Each number is 50 + 12 x the weight over its row's rms, rounded and kept within 0 to 99. Layers, rows and columns count from 0. The size before them is the row's rms in percent of the matrix's.

# o: layer 6 attention output (transposed), 320x320, rms 0.0874, rows 103-127, columns 200-239
# v: layer 6 attention value, 320x320, rms 0.0916, rows 104-127, columns 200-239
# q: layer 6 attention query, 320x320, rms 0.0995, rows 128-184, columns 200-239
# k: layer 6 attention key, 320x320, rms 0.0949, rows 128-184, columns 200-239
o103 121:37 51 28 59 66 59 59 59 56 50 64 55 64 46 44 48 45 53 44 54 34 55 28 54 61 52 64 46 29 51 43 40 32 40 40 75 21 44 62 50
v104 091:47 42 64 72 52 43 25 51 58 42 33 45 37 40 65 64 44 52 64 63 57 77 30 32 30 35 42 50 64 56 50 33 39 50 45 26 40 50 64 65
o104 100:44 64 76 56 71 75 67 42 54 80 43 47 57 49 50 70 74 54 41 72 58 30 41 55 28 28 50 47 51 58 53 36 48 43 33 68 45 33 53 66
v105 100:59 45 69 47 18 42 43 33 72 56 39 26 54 66 78 56 52 48 71 53 63 53 66 44 48 45 34 47 48 67 67 58 52 46 76 11 46 48 69 57
o105 138:41 61 49 66 47 68 58 45 53 54 59 44 48 55 63 83 48 35 55 50 55 56 39 58 61 72 51 37 46 38 60 43 52 46 67 56 56 25 48 54
v106 094:48 52 61 69 47 29 65 48 52 59 47 35 42 56 49 46 53 37 38 45 51 48 51 41 54 24 49 73 45 55 47 63 63 37 22 49 51 47 61 39
o106 123:57 49 52 68 56 30 62 58 46 52 39 21 42 47 58 34 48 38 58 37 70 61 66 73 33 32 51 52 35 49 68 63 44 37 42 28 35 61 57 26
v107 083:50 49 30 36 72 89 61 46 50 48 55 77 55 23 60 68 44 47 44 78 47 64 64 60 38 81 52 49 62 45 27 56 45 54 58 61 52 24 36 45
o107 104:45 42 52 45 36 70 40 51 49 54 59 63 49 40 49 34 57 54 61 67 34 35 40 22 66 61 39 33 78 49 37 46 64 65 60 60 78 34 52 57
v108 111:54 43 24 62 37 57 62 58 50 47 54 54 61 35 65 72 45 38 52 55 49 23 66 61 57 81 45 52 67 45 46 55 63 45 52 66 52 66 64 45
o108 120:47 39 49 64 31 39 43 49 52 47 48 33 43 57 40 20 42 38 55 41 51 55 49 53 49 35 50 64 50 31 62 71 53 47 71 36 46 62 69 25
v109 104:56 25 30 38 69 40 32 71 71 48 43 59 46 37 60 64 69 72 62 66 50 76 52 37 34 72 61 40 34 50 61 36 35 45 47 55 57 49 73 65
o109 117:27 58 37 63 79 50 62 59 60 54 52 66 65 43 57 50 65 46 66 79 24 40 29 41 44 32 62 48 43 45 37 34 28 32 27 74 26 21 59 73
v110 099:49 44 51 34 36 50 33 42 48 52 41 42 52 39 55 73 49 37 70 59 48 48 51 47 55 50 61 28 51 49 66 49 58 44 52 50 50 47 73 50
o110 067:20 64 71 35 61 70 42 33 47 58 51 49 63 63 51 85 69 46 59 61 53 44 33 55 44 34 54 46 51 57 61 45 60 46 49 55 46 33 31 88
v111 099:33 63 71 44 58 61 50 35 19 58 38 66 34 64 35 36 26 30 36 40 35 33 56 54 58 36 40 60 52 51 22 50 63 54 41 58 47 60 19 50
o111 119:69 36 56 26 23 40 33 52 46 37 43 61 34 51 36 42 40 65 30 30 67 52 58 31 68 71 40 56 57 44 47 55 67 86 41 35 60 89 52 53
v112 108:52 41 30 75 67 35 50 72 36 40 53 73 55 51 61 56 52 53 45 44 50 43 52 53 54 54 58 60 34 42 46 34 52 40 32 70 55 50 45 50
o112 140:57 36 52 57 62 31 66 48 54 59 41 34 58 50 50 16 46 57 46 45 58 52 66 53 42 22 48 57 36 55 51 54 26 46 39 33 31 69 56 35
v113 120:58 35 22 39 62 32 42 73 34 31 51 85 43 65 64 53 55 63 53 57 51 68 53 53 53 56 59 39 27 48 52 21 39 43 39 80 56 50 42 57
o113 135:47 42 30 36 71 17 57 46 66 33 52 71 65 44 49 37 57 63 55 43 39 48 47 40 55 38 67 65 39 44 28 29 24 63 34 50 22 71 52 59
v114 111:43 60 42 53 67 66 45 60 54 59 61 32 52 36 19 38 55 30 43 53 26 46 52 67 47 51 59 49 52 49 57 71 59 52 34 89 51 53 55 42
o114 146:49 45 56 48 53 37 35 66 47 49 36 33 38 41 48 15 56 34 54 61 38 44 53 50 25 29 48 59 55 57 56 70 59 33 39 47 39 50 58 41
v115 091:44 55 55 76 31 34 60 36 52 64 43 35 53 30 47 57 41 43 39 45 44 29 25 49 48 55 35 56 78 58 53 60 63 47 53 09 44 77 65 64
o115 106:50 56 75 64 38 73 53 58 42 73 50 28 49 71 42 58 45 35 34 46 67 59 49 65 38 41 41 46 49 50 66 64 62 37 53 56 56 44 57 49
v116 100:49 59 75 47 43 47 37 27 40 55 41 40 54 74 30 20 54 30 48 29 38 41 58 69 67 18 57 48 55 57 69 58 63 54 51 61 49 36 52 46
o116 095:51 55 65 50 32 58 40 41 43 41 29 28 42 59 60 52 44 19 44 42 60 67 65 70 31 46 51 55 41 59 74 66 51 52 52 41 46 72 32 40
v117 118:53 45 63 52 40 17 52 61 68 59 62 50 52 53 54 30 62 55 44 51 57 45 35 44 51 52 42 56 47 58 49 72 34 48 44 22 45 77 51 73
o117 126:51 70 26 60 67 40 70 84 51 44 57 42 56 61 55 61 46 44 51 52 16 54 33 58 41 64 48 53 45 45 55 40 35 49 43 58 34 24 57 72
v118 098:43 41 39 61 68 65 50 57 47 41 49 66 36 47 53 73 50 51 51 57 60 74 36 41 52 54 56 86 66 49 45 36 48 52 38 44 60 39 40 31
o118 090:65 45 37 63 61 55 59 56 52 53 59 43 40 30 54 31 50 64 75 60 52 41 42 46 53 46 62 41 47 44 52 47 37 25 62 57 41 37 56 17
v119 098:47 50 54 54 68 50 55 48 60 64 56 58 40 43 39 54 77 50 48 47 47 62 51 45 47 50 55 72 25 48 45 54 53 42 26 57 65 46 47 40
o119 121:51 48 32 74 69 37 62 57 54 60 47 43 49 38 53 27 58 49 48 57 58 57 70 59 37 15 54 49 34 56 46 51 33 15 34 49 32 56 52 36
v120 090:59 58 57 32 27 37 61 51 37 43 57 37 49 72 60 36 53 54 42 43 78 44 75 54 73 43 52 46 43 54 50 53 43 50 52 78 62 49 26 36
o120 090:60 37 17 35 40 13 58 33 55 18 63 66 41 53 57 54 44 60 52 20 54 55 63 58 63 68 59 58 40 40 50 44 43 62 64 32 45 75 41 23
v121 086:57 40 40 57 64 29 36 48 75 58 56 49 65 49 49 64 78 37 42 35 51 66 37 37 44 45 53 53 33 48 59 67 46 44 47 37 60 48 64 58
o121 106:42 59 45 72 76 65 67 53 53 76 54 45 60 49 55 45 68 41 56 58 42 55 49 64 31 16 57 55 37 60 46 50 30 09 43 72 28 27 48 51
v122 090:56 38 25 34 53 72 73 53 69 49 77 61 76 29 55 61 58 64 42 72 28 54 57 58 48 94 57 45 39 46 47 54 42 56 58 71 51 59 46 53
o122 105:42 45 29 54 49 43 45 71 53 39 72 64 57 48 50 35 41 71 60 69 22 45 42 40 61 67 49 57 67 57 32 54 44 41 52 43 57 31 54 65
v123 096:43 56 38 70 33 18 48 62 53 64 50 24 35 44 37 42 40 40 35 61 50 44 29 36 39 39 51 58 60 56 35 66 37 39 32 27 51 74 62 61
o123 097:50 65 58 55 66 48 55 73 35 59 39 14 47 55 45 58 53 34 50 35 55 56 44 76 33 25 43 57 49 45 71 61 60 32 44 44 35 43 57 44
v124 089:52 61 65 22 41 62 62 46 30 48 50 45 44 47 46 44 31 49 45 56 58 65 66 49 40 45 37 40 56 57 39 56 42 63 58 58 45 47 31 43
o124 091:60 46 48 26 28 46 39 33 55 34 57 81 32 51 44 73 50 65 46 38 52 42 56 33 67 83 48 48 70 52 31 42 70 79 52 46 78 58 41 55
v125 086:34 44 72 74 46 49 58 28 46 39 48 60 47 36 32 57 43 52 47 62 46 27 36 42 51 53 29 73 55 52 47 43 77 50 37 22 45 68 46 54
o125 093:75 40 41 65 47 40 57 48 57 60 60 37 39 60 41 45 37 72 41 35 60 51 64 70 44 50 51 63 37 43 52 54 51 46 58 36 63 68 66 43
v126 095:51 49 54 42 75 70 26 41 48 49 40 62 34 44 39 57 60 48 54 35 44 79 21 52 56 48 52 71 62 55 59 63 53 58 50 44 60 32 61 37
o126 101:45 55 60 64 63 93 44 61 48 67 39 41 50 43 51 44 59 35 62 76 55 47 41 39 36 33 55 27 45 58 52 56 58 25 42 79 43 28 50 47
v127 101:60 54 42 61 48 50 58 54 81 56 71 19 68 26 53 65 64 40 43 65 39 33 41 58 50 66 44 59 62 52 58 83 56 48 51 49 53 65 56 48
o127 129:45 54 50 73 51 65 56 67 41 64 64 31 48 55 55 36 47 38 66 62 40 50 52 62 35 41 43 45 45 56 55 74 50 13 72 53 53 17 63 29
q128 094:63 36 65 52 35 46 48 38 54 40 38 54 57 44 75 62 38 58 62 65 37 62 47 32 56 57 60 28 44 75 36 50 70 57 58 44 31 54 56 47
k128 115:56 30 48 56 44 70 41 24 49 53 34 70 34 44 48 49 49 78 71 83 42 64 58 44 44 41 84 37 47 56 60 28 47 57 44 35 45 64 55 52
q129 104:74 30 52 40 24 53 39 20 54 47 38 56 50 45 56 69 39 46 61 58 54 45 38 39 62 61 71 32 53 68 34 45 58 63 43 47 30 52 48 43
k129 115:43 29 42 43 34 38 49 48 59 46 40 58 55 43 56 46 48 63 55 65 48 69 44 20 46 57 67 58 53 57 40 46 52 45 27 57 43 48 49 51
q130 079:36 69 19 28 43 52 47 43 62 51 56 36 52 41 65 54 66 38 47 66 41 43 60 58 76 46 31 56 47 78 58 74 41 47 29 59 59 67 68 62
k130 091:62 43 58 60 55 39 61 54 54 59 79 78 48 47 43 36 37 22 51 27 57 30 37 45 55 59 33 72 64 44 46 60 54 59 46 47 48 47 24 27
q131 077:36 77 53 50 53 53 50 51 33 69 47 55 33 50 36 72 43 58 56 53 52 80 33 51 69 68 49 45 42 67 36 46 74 59 51 41 39 47 33 57
k131 094:43 52 56 37 43 63 41 75 62 53 52 65 22 46 50 48 72 79 28 62 23 66 28 55 25 37 56 39 41 53 48 14 82 59 58 41 62 43 62 52
q132 095:39 38 43 62 37 63 35 56 43 50 19 37 66 42 44 56 56 36 42 44 46 56 50 60 68 66 32 46 74 39 64 37 56 53 41 37 52 61 42 46
k132 099:39 52 64 43 67 54 44 71 41 52 55 46 47 48 60 55 53 57 33 51 23 52 52 43 32 21 25 35 38 43 72 45 64 66 54 53 41 50 54 56
q133 090:55 71 47 42 63 48 41 39 39 63 72 55 56 40 59 79 40 35 58 28 52 39 42 55 54 37 47 56 48 63 63 28 38 51 34 42 35 49 49 33
k133 096:34 68 50 60 49 66 50 30 50 72 55 36 41 41 69 48 48 69 45 75 70 77 45 45 58 56 35 34 61 71 32 35 46 51 67 43 27 56 53 38
q134 109:58 41 64 61 49 39 29 38 58 67 44 44 38 42 60 56 45 39 43 65 31 58 54 39 48 55 52 28 59 48 48 41 40 26 32 50 55 42 52 32
k134 112:50 32 27 48 69 40 44 72 62 50 54 61 28 46 43 55 49 72 38 52 42 49 47 38 60 39 24 58 27 30 67 23 51 57 46 70 67 53 41 34
q135 089:50 38 60 83 33 40 35 63 71 47 52 60 58 39 49 70 39 38 48 61 56 63 54 32 54 57 50 42 66 56 62 60 33 50 54 27 67 63 45 58
k135 099:28 58 61 57 50 49 31 40 50 42 46 52 44 56 57 71 50 67 50 38 43 74 58 51 66 52 13 54 66 54 44 11 37 70 49 38 55 40 61 55
q136 089:50 55 64 45 49 60 56 56 40 51 52 57 48 46 60 60 51 54 62 55 47 86 29 43 51 47 64 76 54 74 38 37 40 57 51 49 59 40 59 48
k136 098:45 54 64 30 68 49 47 23 45 59 29 41 54 20 60 52 64 49 56 58 41 62 50 33 60 48 56 49 69 65 42 40 62 55 67 51 62 39 42 35
q137 107:41 65 33 46 52 53 58 49 47 37 23 47 61 43 26 55 46 15 54 43 45 31 36 24 43 66 41 33 53 40 35 47 82 40 35 65 50 69 39 56
k137 112:46 29 70 48 51 49 46 39 67 47 71 54 63 54 51 45 41 32 63 41 49 42 54 77 36 41 40 72 41 49 77 59 51 46 55 42 64 54 38 33
q138 116:65 54 54 67 51 43 53 39 52 72 63 45 73 33 59 52 54 53 51 59 51 54 65 65 51 66 38 61 55 52 51 52 46 42 51 45 59 61 57 28
k138 111:35 50 50 50 52 42 28 55 53 81 37 47 42 38 30 62 58 65 54 52 49 59 44 49 48 50 42 36 45 54 64 22 18 47 42 33 70 44 53 45
q139 115:54 40 39 46 36 54 38 58 49 42 47 32 48 53 64 63 79 41 56 39 49 60 19 60 82 60 41 62 62 48 50 62 30 67 55 53 45 33 53 43
k139 116:50 45 65 46 58 37 66 66 55 75 67 67 49 40 43 54 33 53 50 58 39 67 51 53 35 53 48 61 42 52 48 23 56 48 51 46 62 26 40 37
q140 120:66 37 48 58 56 36 58 66 42 51 56 39 45 65 57 44 41 38 55 44 47 66 71 51 56 52 39 40 41 54 50 55 28 40 65 79 43 37 76 67
k140 115:57 25 23 58 55 53 54 64 48 45 64 61 55 71 62 50 68 46 53 49 36 43 56 31 58 37 57 61 47 30 36 76 62 43 47 74 53 51 56 33
q141 109:43 40 41 47 38 50 57 38 47 38 62 42 56 66 65 55 62 45 73 53 46 64 43 62 48 43 47 68 44 57 38 57 40 54 60 54 47 44 67 71
k141 109:77 52 63 59 36 41 52 49 44 61 49 61 63 57 53 71 48 47 49 43 40 42 49 20 74 39 52 59 41 18 40 72 56 32 43 83 61 56 27 44
q142 094:46 62 69 41 51 27 59 56 82 53 53 53 61 67 33 49 50 42 56 53 44 43 63 41 66 11 44 50 48 56 60 71 35 43 21 56 73 44 37 25
k142 101:33 34 31 54 34 61 27 50 55 51 52 57 44 41 73 38 53 40 47 53 76 31 36 35 31 49 64 38 63 63 58 43 61 69 55 25 64 61 62 46
q143 136:50 42 49 67 59 65 21 31 53 25 52 43 52 64 49 31 43 44 37 62 52 24 61 65 63 34 41 46 45 51 45 47 35 45 52 43 36 41 55 41
k143 124:80 58 52 51 45 54 62 49 56 54 61 31 60 63 34 50 39 41 59 45 57 67 70 49 36 29 49 41 36 44 40 68 61 41 53 67 60 45 46 55
q144 103:59 68 59 50 36 47 65 71 73 54 69 52 42 71 34 43 38 55 56 38 61 68 68 42 62 31 23 39 63 61 32 43 49 61 42 59 66 45 35 17
k144 110:53 55 42 51 53 49 32 70 40 48 46 52 50 27 52 53 44 54 42 58 53 57 39 54 53 56 45 48 62 41 54 47 23 54 37 39 58 46 56 55
q145 119:54 50 29 66 55 47 41 47 22 34 63 53 44 63 59 36 51 51 32 41 54 49 43 58 55 51 46 43 58 49 22 60 73 57 57 65 46 40 60 49
k145 110:54 63 53 41 67 63 44 75 47 43 72 36 51 71 50 78 59 41 60 56 41 61 66 45 37 63 44 71 40 48 48 59 54 26 59 67 32 41 64 45
q146 097:55 42 42 48 39 45 34 56 35 44 54 44 47 56 68 45 47 40 46 44 40 59 19 57 46 37 40 32 64 56 42 43 36 53 66 57 59 61 42 62
k146 104:51 62 51 61 44 57 44 49 56 48 52 44 52 49 47 68 41 46 65 56 55 45 71 57 45 58 45 37 47 44 43 53 48 16 49 29 41 56 33 61
q147 106:58 45 44 64 52 48 65 68 46 59 61 51 50 70 61 38 55 44 48 34 51 47 41 50 40 13 60 38 45 62 54 47 44 54 37 67 68 47 62 47
k147 097:40 40 58 44 45 59 45 73 45 61 72 47 49 65 61 42 35 41 58 55 69 32 42 40 24 50 71 62 38 53 48 46 43 45 36 57 45 28 48 56
q148 094:42 64 45 55 50 52 29 67 57 44 30 35 61 44 68 33 44 47 51 68 50 46 71 63 35 40 50 41 46 57 51 57 23 38 54 32 18 62 35 58
k148 104:76 50 33 30 35 50 57 38 48 52 58 40 52 18 52 56 36 62 37 51 54 53 32 46 46 35 67 38 37 59 48 72 46 44 50 30 58 55 61 48
q149 099:62 35 22 52 48 52 41 57 51 45 53 54 49 47 32 37 50 38 40 43 49 40 65 62 64 48 33 56 51 42 55 52 32 51 51 49 48 71 30 54
k149 112:83 53 46 35 61 41 74 65 46 59 52 48 73 40 45 47 46 57 45 41 39 46 67 46 52 47 52 49 54 48 64 63 69 53 72 77 49 50 61 39
q150 109:48 63 50 34 28 39 49 48 60 67 52 58 62 51 32 76 55 47 48 71 43 48 36 31 52 62 54 55 43 54 44 44 60 55 27 54 35 28 62 40
k150 105:44 28 58 51 32 51 57 27 50 61 48 67 36 38 45 60 53 51 56 65 60 50 48 36 56 69 68 42 53 54 38 57 64 61 56 53 85 54 43 26
q151 104:46 45 38 36 45 55 28 39 54 62 31 41 63 12 53 52 59 35 54 78 32 57 42 39 53 57 44 51 58 54 42 51 36 50 50 38 50 45 47 43
k151 104:50 42 55 41 35 39 50 36 36 74 42 49 54 22 37 66 58 56 41 63 42 54 55 28 56 42 55 43 41 49 38 59 52 40 35 47 90 59 64 28
q152 106:40 63 59 69 41 44 56 70 20 56 48 56 26 56 52 58 51 49 27 21 58 63 33 45 47 52 50 60 40 46 38 52 76 59 60 65 63 68 74 60
k152 100:58 65 51 68 72 37 29 70 48 34 44 55 59 56 60 40 60 35 36 46 49 49 60 42 26 41 44 60 32 55 50 41 36 38 55 54 24 50 60 60
q153 094:41 67 61 49 37 35 54 51 25 48 48 54 34 43 61 67 41 75 36 39 59 74 42 48 43 58 40 51 59 43 28 37 67 75 54 55 46 47 87 41
k153 098:33 67 52 59 47 46 52 57 49 37 64 56 39 37 54 43 56 64 51 52 59 67 48 58 55 50 61 50 36 58 38 30 20 52 52 29 32 45 47 67
q154 109:57 43 37 51 37 69 58 31 51 36 28 54 51 35 46 56 57 61 43 59 22 50 35 24 36 54 52 45 58 58 17 34 52 62 43 50 47 44 40 28
k154 103:54 54 45 50 50 63 47 46 51 74 43 62 46 52 44 50 67 47 50 77 47 48 37 55 33 53 39 77 28 55 51 36 34 48 39 65 60 57 59 40
q155 110:58 45 53 80 65 56 68 53 54 46 48 27 52 61 71 44 55 27 57 47 43 51 71 50 61 37 47 34 27 38 44 49 53 31 63 66 46 49 43 66
k155 101:67 76 19 61 69 58 30 61 53 36 48 40 63 67 63 51 51 36 55 35 54 41 52 48 43 39 27 64 50 43 51 68 61 48 55 48 40 57 53 60
q156 098:58 43 39 37 66 53 40 45 60 52 44 42 78 40 59 40 54 48 69 75 37 31 73 58 53 39 43 51 57 63 74 49 24 38 56 39 37 40 22 56
k156 092:52 37 51 42 38 53 62 51 56 63 57 49 53 50 53 40 35 68 56 50 42 50 47 72 68 38 48 48 59 46 66 79 72 56 44 59 78 47 40 35
q157 094:55 43 32 29 61 43 41 47 34 45 53 52 65 52 40 41 52 50 51 44 62 49 49 47 44 52 58 48 59 51 58 55 55 60 56 64 53 51 55 63
k157 099:68 43 59 25 33 45 57 32 63 43 57 63 43 44 25 47 49 56 60 45 57 61 64 45 42 65 66 55 68 56 47 60 63 57 77 62 70 56 46 43
q158 105:45 48 44 76 59 54 54 59 45 42 43 32 44 75 39 38 58 56 33 27 47 34 49 47 42 44 62 31 52 52 39 36 57 54 27 67 34 67 47 46
k158 101:55 49 29 59 63 80 42 45 52 37 47 49 49 57 64 49 50 50 45 53 59 20 38 46 36 67 36 46 47 45 55 45 42 42 57 52 23 75 64 58
q159 106:47 45 48 38 53 59 36 55 67 51 45 41 71 31 72 60 54 49 62 79 35 35 64 69 53 45 48 46 50 45 52 52 31 38 56 31 31 36 51 54
k159 106:43 52 62 44 47 39 67 50 61 49 55 33 49 49 69 38 40 63 50 39 41 60 41 75 77 28 35 48 58 48 59 69 49 68 45 41 66 41 46 43
q160 101:44 50 67 36 46 45 61 20 51 52 38 58 61 47 59 50 44 42 56 52 39 58 56 33 38 43 59 22 49 61 34 60 64 42 34 62 45 57 52 49
k160 106:50 20 43 48 51 46 50 48 55 39 43 52 61 33 55 57 50 63 69 70 60 46 48 34 61 58 86 56 40 57 45 60 65 51 32 60 24 47 62 35
q161 087:30 58 63 31 61 46 35 34 37 49 55 36 61 55 46 20 51 47 52 63 36 51 59 36 34 43 44 32 42 51 48 46 52 51 57 53 51 47 68 82
k161 095:51 51 42 50 59 37 51 56 68 61 42 29 51 50 55 37 44 31 56 45 31 15 47 52 53 70 56 50 45 42 56 63 56 37 50 84 45 30 39 39
q162 094:44 64 49 35 68 55 43 79 49 53 67 38 60 63 44 36 50 53 38 35 62 32 58 63 49 39 29 61 49 26 55 55 55 47 56 70 40 39 53 63
k162 116:48 62 62 50 51 45 60 55 58 54 62 45 56 60 27 28 43 36 43 35 51 37 44 77 48 38 42 63 45 37 64 69 77 48 57 45 59 55 46 54
q163 105:58 44 68 60 30 48 72 33 60 61 41 73 43 53 54 69 47 67 56 66 56 62 47 46 49 32 65 42 44 70 37 40 57 50 47 50 59 43 47 67
k163 120:55 39 53 69 62 48 57 26 54 58 39 66 35 37 55 47 34 59 62 76 55 51 50 46 55 62 75 43 57 59 35 57 42 37 28 65 27 67 56 46
q164 093:55 40 49 42 26 70 65 53 40 50 61 68 56 64 53 72 45 66 54 48 60 60 45 35 55 62 59 48 48 48 43 41 58 56 52 44 26 47 59 55
k164 110:58 56 42 45 52 53 54 43 61 58 34 63 50 60 47 50 41 56 62 58 37 53 55 27 41 71 73 39 42 65 29 39 60 55 56 62 38 48 77 50
q165 103:62 35 43 76 28 48 55 45 45 28 42 50 37 49 81 64 49 65 49 50 43 66 44 38 33 27 42 36 47 66 27 46 52 66 55 67 41 36 56 45
k165 101:68 39 48 57 62 54 36 40 51 43 17 37 50 27 43 63 44 48 58 46 59 50 35 49 66 40 69 34 52 39 43 47 35 37 36 53 54 62 61 60
q166 115:46 51 48 66 51 60 63 48 72 34 41 42 53 75 55 71 53 38 67 64 75 68 69 65 73 29 46 53 50 43 20 50 60 74 60 41 66 54 48 60
k166 119:45 34 44 70 63 46 54 66 35 68 47 56 42 64 81 67 51 44 36 49 48 58 54 59 54 49 65 28 45 25 52 30 48 61 50 61 68 81 52 77
q167 097:73 54 58 54 33 35 48 41 49 50 43 59 14 50 59 83 47 45 56 43 48 80 53 38 52 47 62 47 16 57 36 36 52 53 59 53 59 50 51 54
k167 111:49 43 28 73 59 43 47 45 39 58 24 50 47 63 66 61 46 50 58 62 56 75 59 49 38 55 77 35 43 41 47 44 57 45 36 61 32 54 45 48
q168 103:63 36 39 71 53 46 57 33 53 50 48 53 46 52 67 52 59 47 58 36 34 51 57 39 26 54 61 51 40 46 67 51 68 46 56 72 60 52 69 52
k168 118:63 30 34 52 70 46 59 42 53 51 49 49 64 49 63 46 55 40 62 58 52 47 50 58 84 59 47 53 51 39 53 77 50 31 39 65 59 62 55 47
q169 109:44 59 79 62 42 55 40 46 60 56 34 37 35 52 53 61 51 59 55 55 56 51 61 48 36 27 36 27 55 45 53 60 60 26 73 43 50 71 37 66
k169 123:33 72 46 53 49 29 53 49 66 48 27 22 42 44 53 71 65 58 42 48 40 39 48 47 50 50 49 42 68 53 39 63 51 57 42 45 42 39 26 68
q170 096:59 58 66 64 47 45 50 41 56 51 44 48 21 52 59 51 53 41 49 51 51 80 31 31 19 26 51 37 29 50 57 44 31 26 55 55 66 40 64 61
k170 104:60 37 47 59 48 36 56 28 59 30 49 55 68 28 65 53 45 46 64 40 60 45 56 49 56 38 61 35 54 37 45 79 50 42 41 71 42 67 26 63
q171 114:55 43 34 30 44 56 27 42 60 49 52 39 57 17 47 56 55 49 51 75 50 41 11 50 51 64 44 47 60 54 58 43 61 66 62 54 58 58 31 40
k171 113:32 56 52 43 44 51 69 31 70 67 39 70 56 35 37 29 49 57 57 39 31 45 46 66 59 28 31 50 44 28 57 40 67 63 52 52 52 57 38 51
q172 114:44 50 46 50 56 47 36 54 63 33 47 38 44 53 59 48 51 47 45 64 54 41 47 42 71 43 27 51 57 56 61 59 36 29 52 45 43 48 50 48
k172 114:55 54 70 44 45 45 71 52 63 47 80 43 65 68 34 55 41 50 43 49 46 41 54 38 40 38 37 49 44 55 20 53 54 52 48 42 31 30 48 65
q173 122:42 65 56 38 46 32 43 61 43 41 47 54 51 62 53 26 34 58 39 27 64 70 34 41 28 54 48 45 54 45 38 34 23 50 67 70 39 54 49 57
k173 103:42 37 46 60 65 64 77 40 49 38 67 57 60 77 66 66 52 64 58 47 58 28 68 44 57 47 61 58 50 45 49 47 56 39 56 63 53 63 66 57
q174 128:41 52 38 58 44 59 50 54 57 44 57 60 34 49 45 71 47 25 64 40 62 59 61 38 64 55 27 57 54 45 36 70 54 46 49 46 73 32 41 36
k174 125:51 67 56 42 52 39 46 64 49 56 42 40 41 34 52 62 56 52 38 42 42 70 49 62 52 25 46 42 74 49 48 29 38 51 42 53 53 51 60 48
q175 114:46 59 51 51 26 38 47 61 52 56 40 59 27 47 39 52 32 49 36 31 39 81 56 42 60 51 53 54 64 71 34 36 53 62 43 74 58 33 71 44
k175 102:52 36 25 37 74 62 69 62 48 45 55 49 51 71 50 54 34 63 66 45 46 48 53 32 49 45 49 61 49 44 63 58 45 66 50 60 48 40 50 51
q176 106:55 48 36 56 22 49 65 51 34 45 53 60 40 43 51 75 55 46 44 41 50 75 29 51 62 84 51 63 69 49 26 48 53 74 51 53 66 42 66 58
k176 101:47 73 58 46 72 48 66 59 46 52 44 63 50 44 34 55 59 63 53 54 22 71 58 54 42 73 49 68 49 32 34 26 50 32 43 54 21 42 45 49
q177 119:40 63 42 55 46 40 33 45 47 36 29 42 49 43 49 43 41 62 23 53 49 38 55 64 35 51 39 56 53 63 35 37 50 69 47 62 26 46 61 64
k177 115:55 61 12 29 73 61 78 43 58 61 62 48 47 60 44 40 52 60 36 51 40 52 30 58 43 45 49 43 52 45 48 53 60 71 64 65 37 40 60 45
q178 100:29 44 44 59 31 44 33 46 16 45 41 56 34 38 66 51 52 63 27 59 53 48 29 50 31 40 53 52 53 67 35 53 53 61 50 49 55 42 51 46
k178 091:49 58 40 29 26 46 58 55 49 50 59 44 65 60 59 33 50 50 61 46 44 41 48 67 25 49 55 53 35 57 53 45 53 57 48 56 45 49 55 45
q179 101:60 23 40 58 73 41 66 49 46 56 54 57 50 47 32 54 61 22 48 54 45 36 66 54 76 51 44 59 39 55 50 60 53 51 40 57 66 25 51 52
k179 094:52 61 58 50 50 48 49 68 49 56 55 46 52 59 66 43 44 33 57 30 56 57 47 38 45 46 28 61 51 38 56 61 59 68 46 73 50 51 54 48
q180 117:44 60 62 49 56 43 46 53 44 46 68 52 48 73 35 26 54 33 60 46 55 37 66 65 55 22 51 72 37 51 70 48 50 52 65 46 46 41 27 43
k180 097:51 48 61 38 56 70 77 58 55 49 57 35 48 53 48 33 35 54 64 37 70 52 39 69 60 24 65 52 61 39 60 69 51 67 43 43 63 30 28 57
q181 118:44 48 67 40 37 51 43 50 62 47 65 42 55 52 42 46 75 32 72 71 48 57 53 63 65 43 34 67 51 38 69 49 51 58 62 31 61 26 33 40
k181 099:29 41 66 41 42 61 61 30 52 59 37 52 59 56 26 40 44 47 59 46 49 62 49 59 61 35 41 34 57 37 50 52 63 63 36 57 76 39 20 56
q182 105:57 54 63 72 48 49 77 49 65 52 44 53 46 56 58 53 45 44 54 45 48 58 53 30 65 56 51 36 34 28 39 47 54 35 44 65 47 28 55 50
k182 101:64 75 56 61 52 48 44 59 53 47 67 46 58 54 53 53 55 26 63 43 65 42 43 61 47 65 60 65 43 48 28 54 45 35 41 45 46 59 71 48
q183 101:41 36 49 56 51 58 33 60 62 48 35 37 64 35 66 47 54 37 59 80 40 32 61 61 48 36 57 41 57 46 68 46 30 40 62 36 37 59 26 57
k183 097:47 33 44 37 39 45 56 37 56 46 51 41 56 57 77 33 39 56 57 45 41 54 44 56 68 26 30 45 58 53 70 82 62 67 39 53 73 50 42 45
q184 103:55 55 41 42 46 44 49 42 44 33 49 51 57 70 31 40 61 37 59 50 30 45 55 38 52 43 45 57 51 65 46 47 40 57 45 66 48 42 40 53
k184 095:80 40 35 35 41 68 66 33 67 54 53 59 43 45 32 47 55 54 62 65 54 45 62 47 48 68 67 46 59 45 46 57 66 51 64 67 64 64 44 36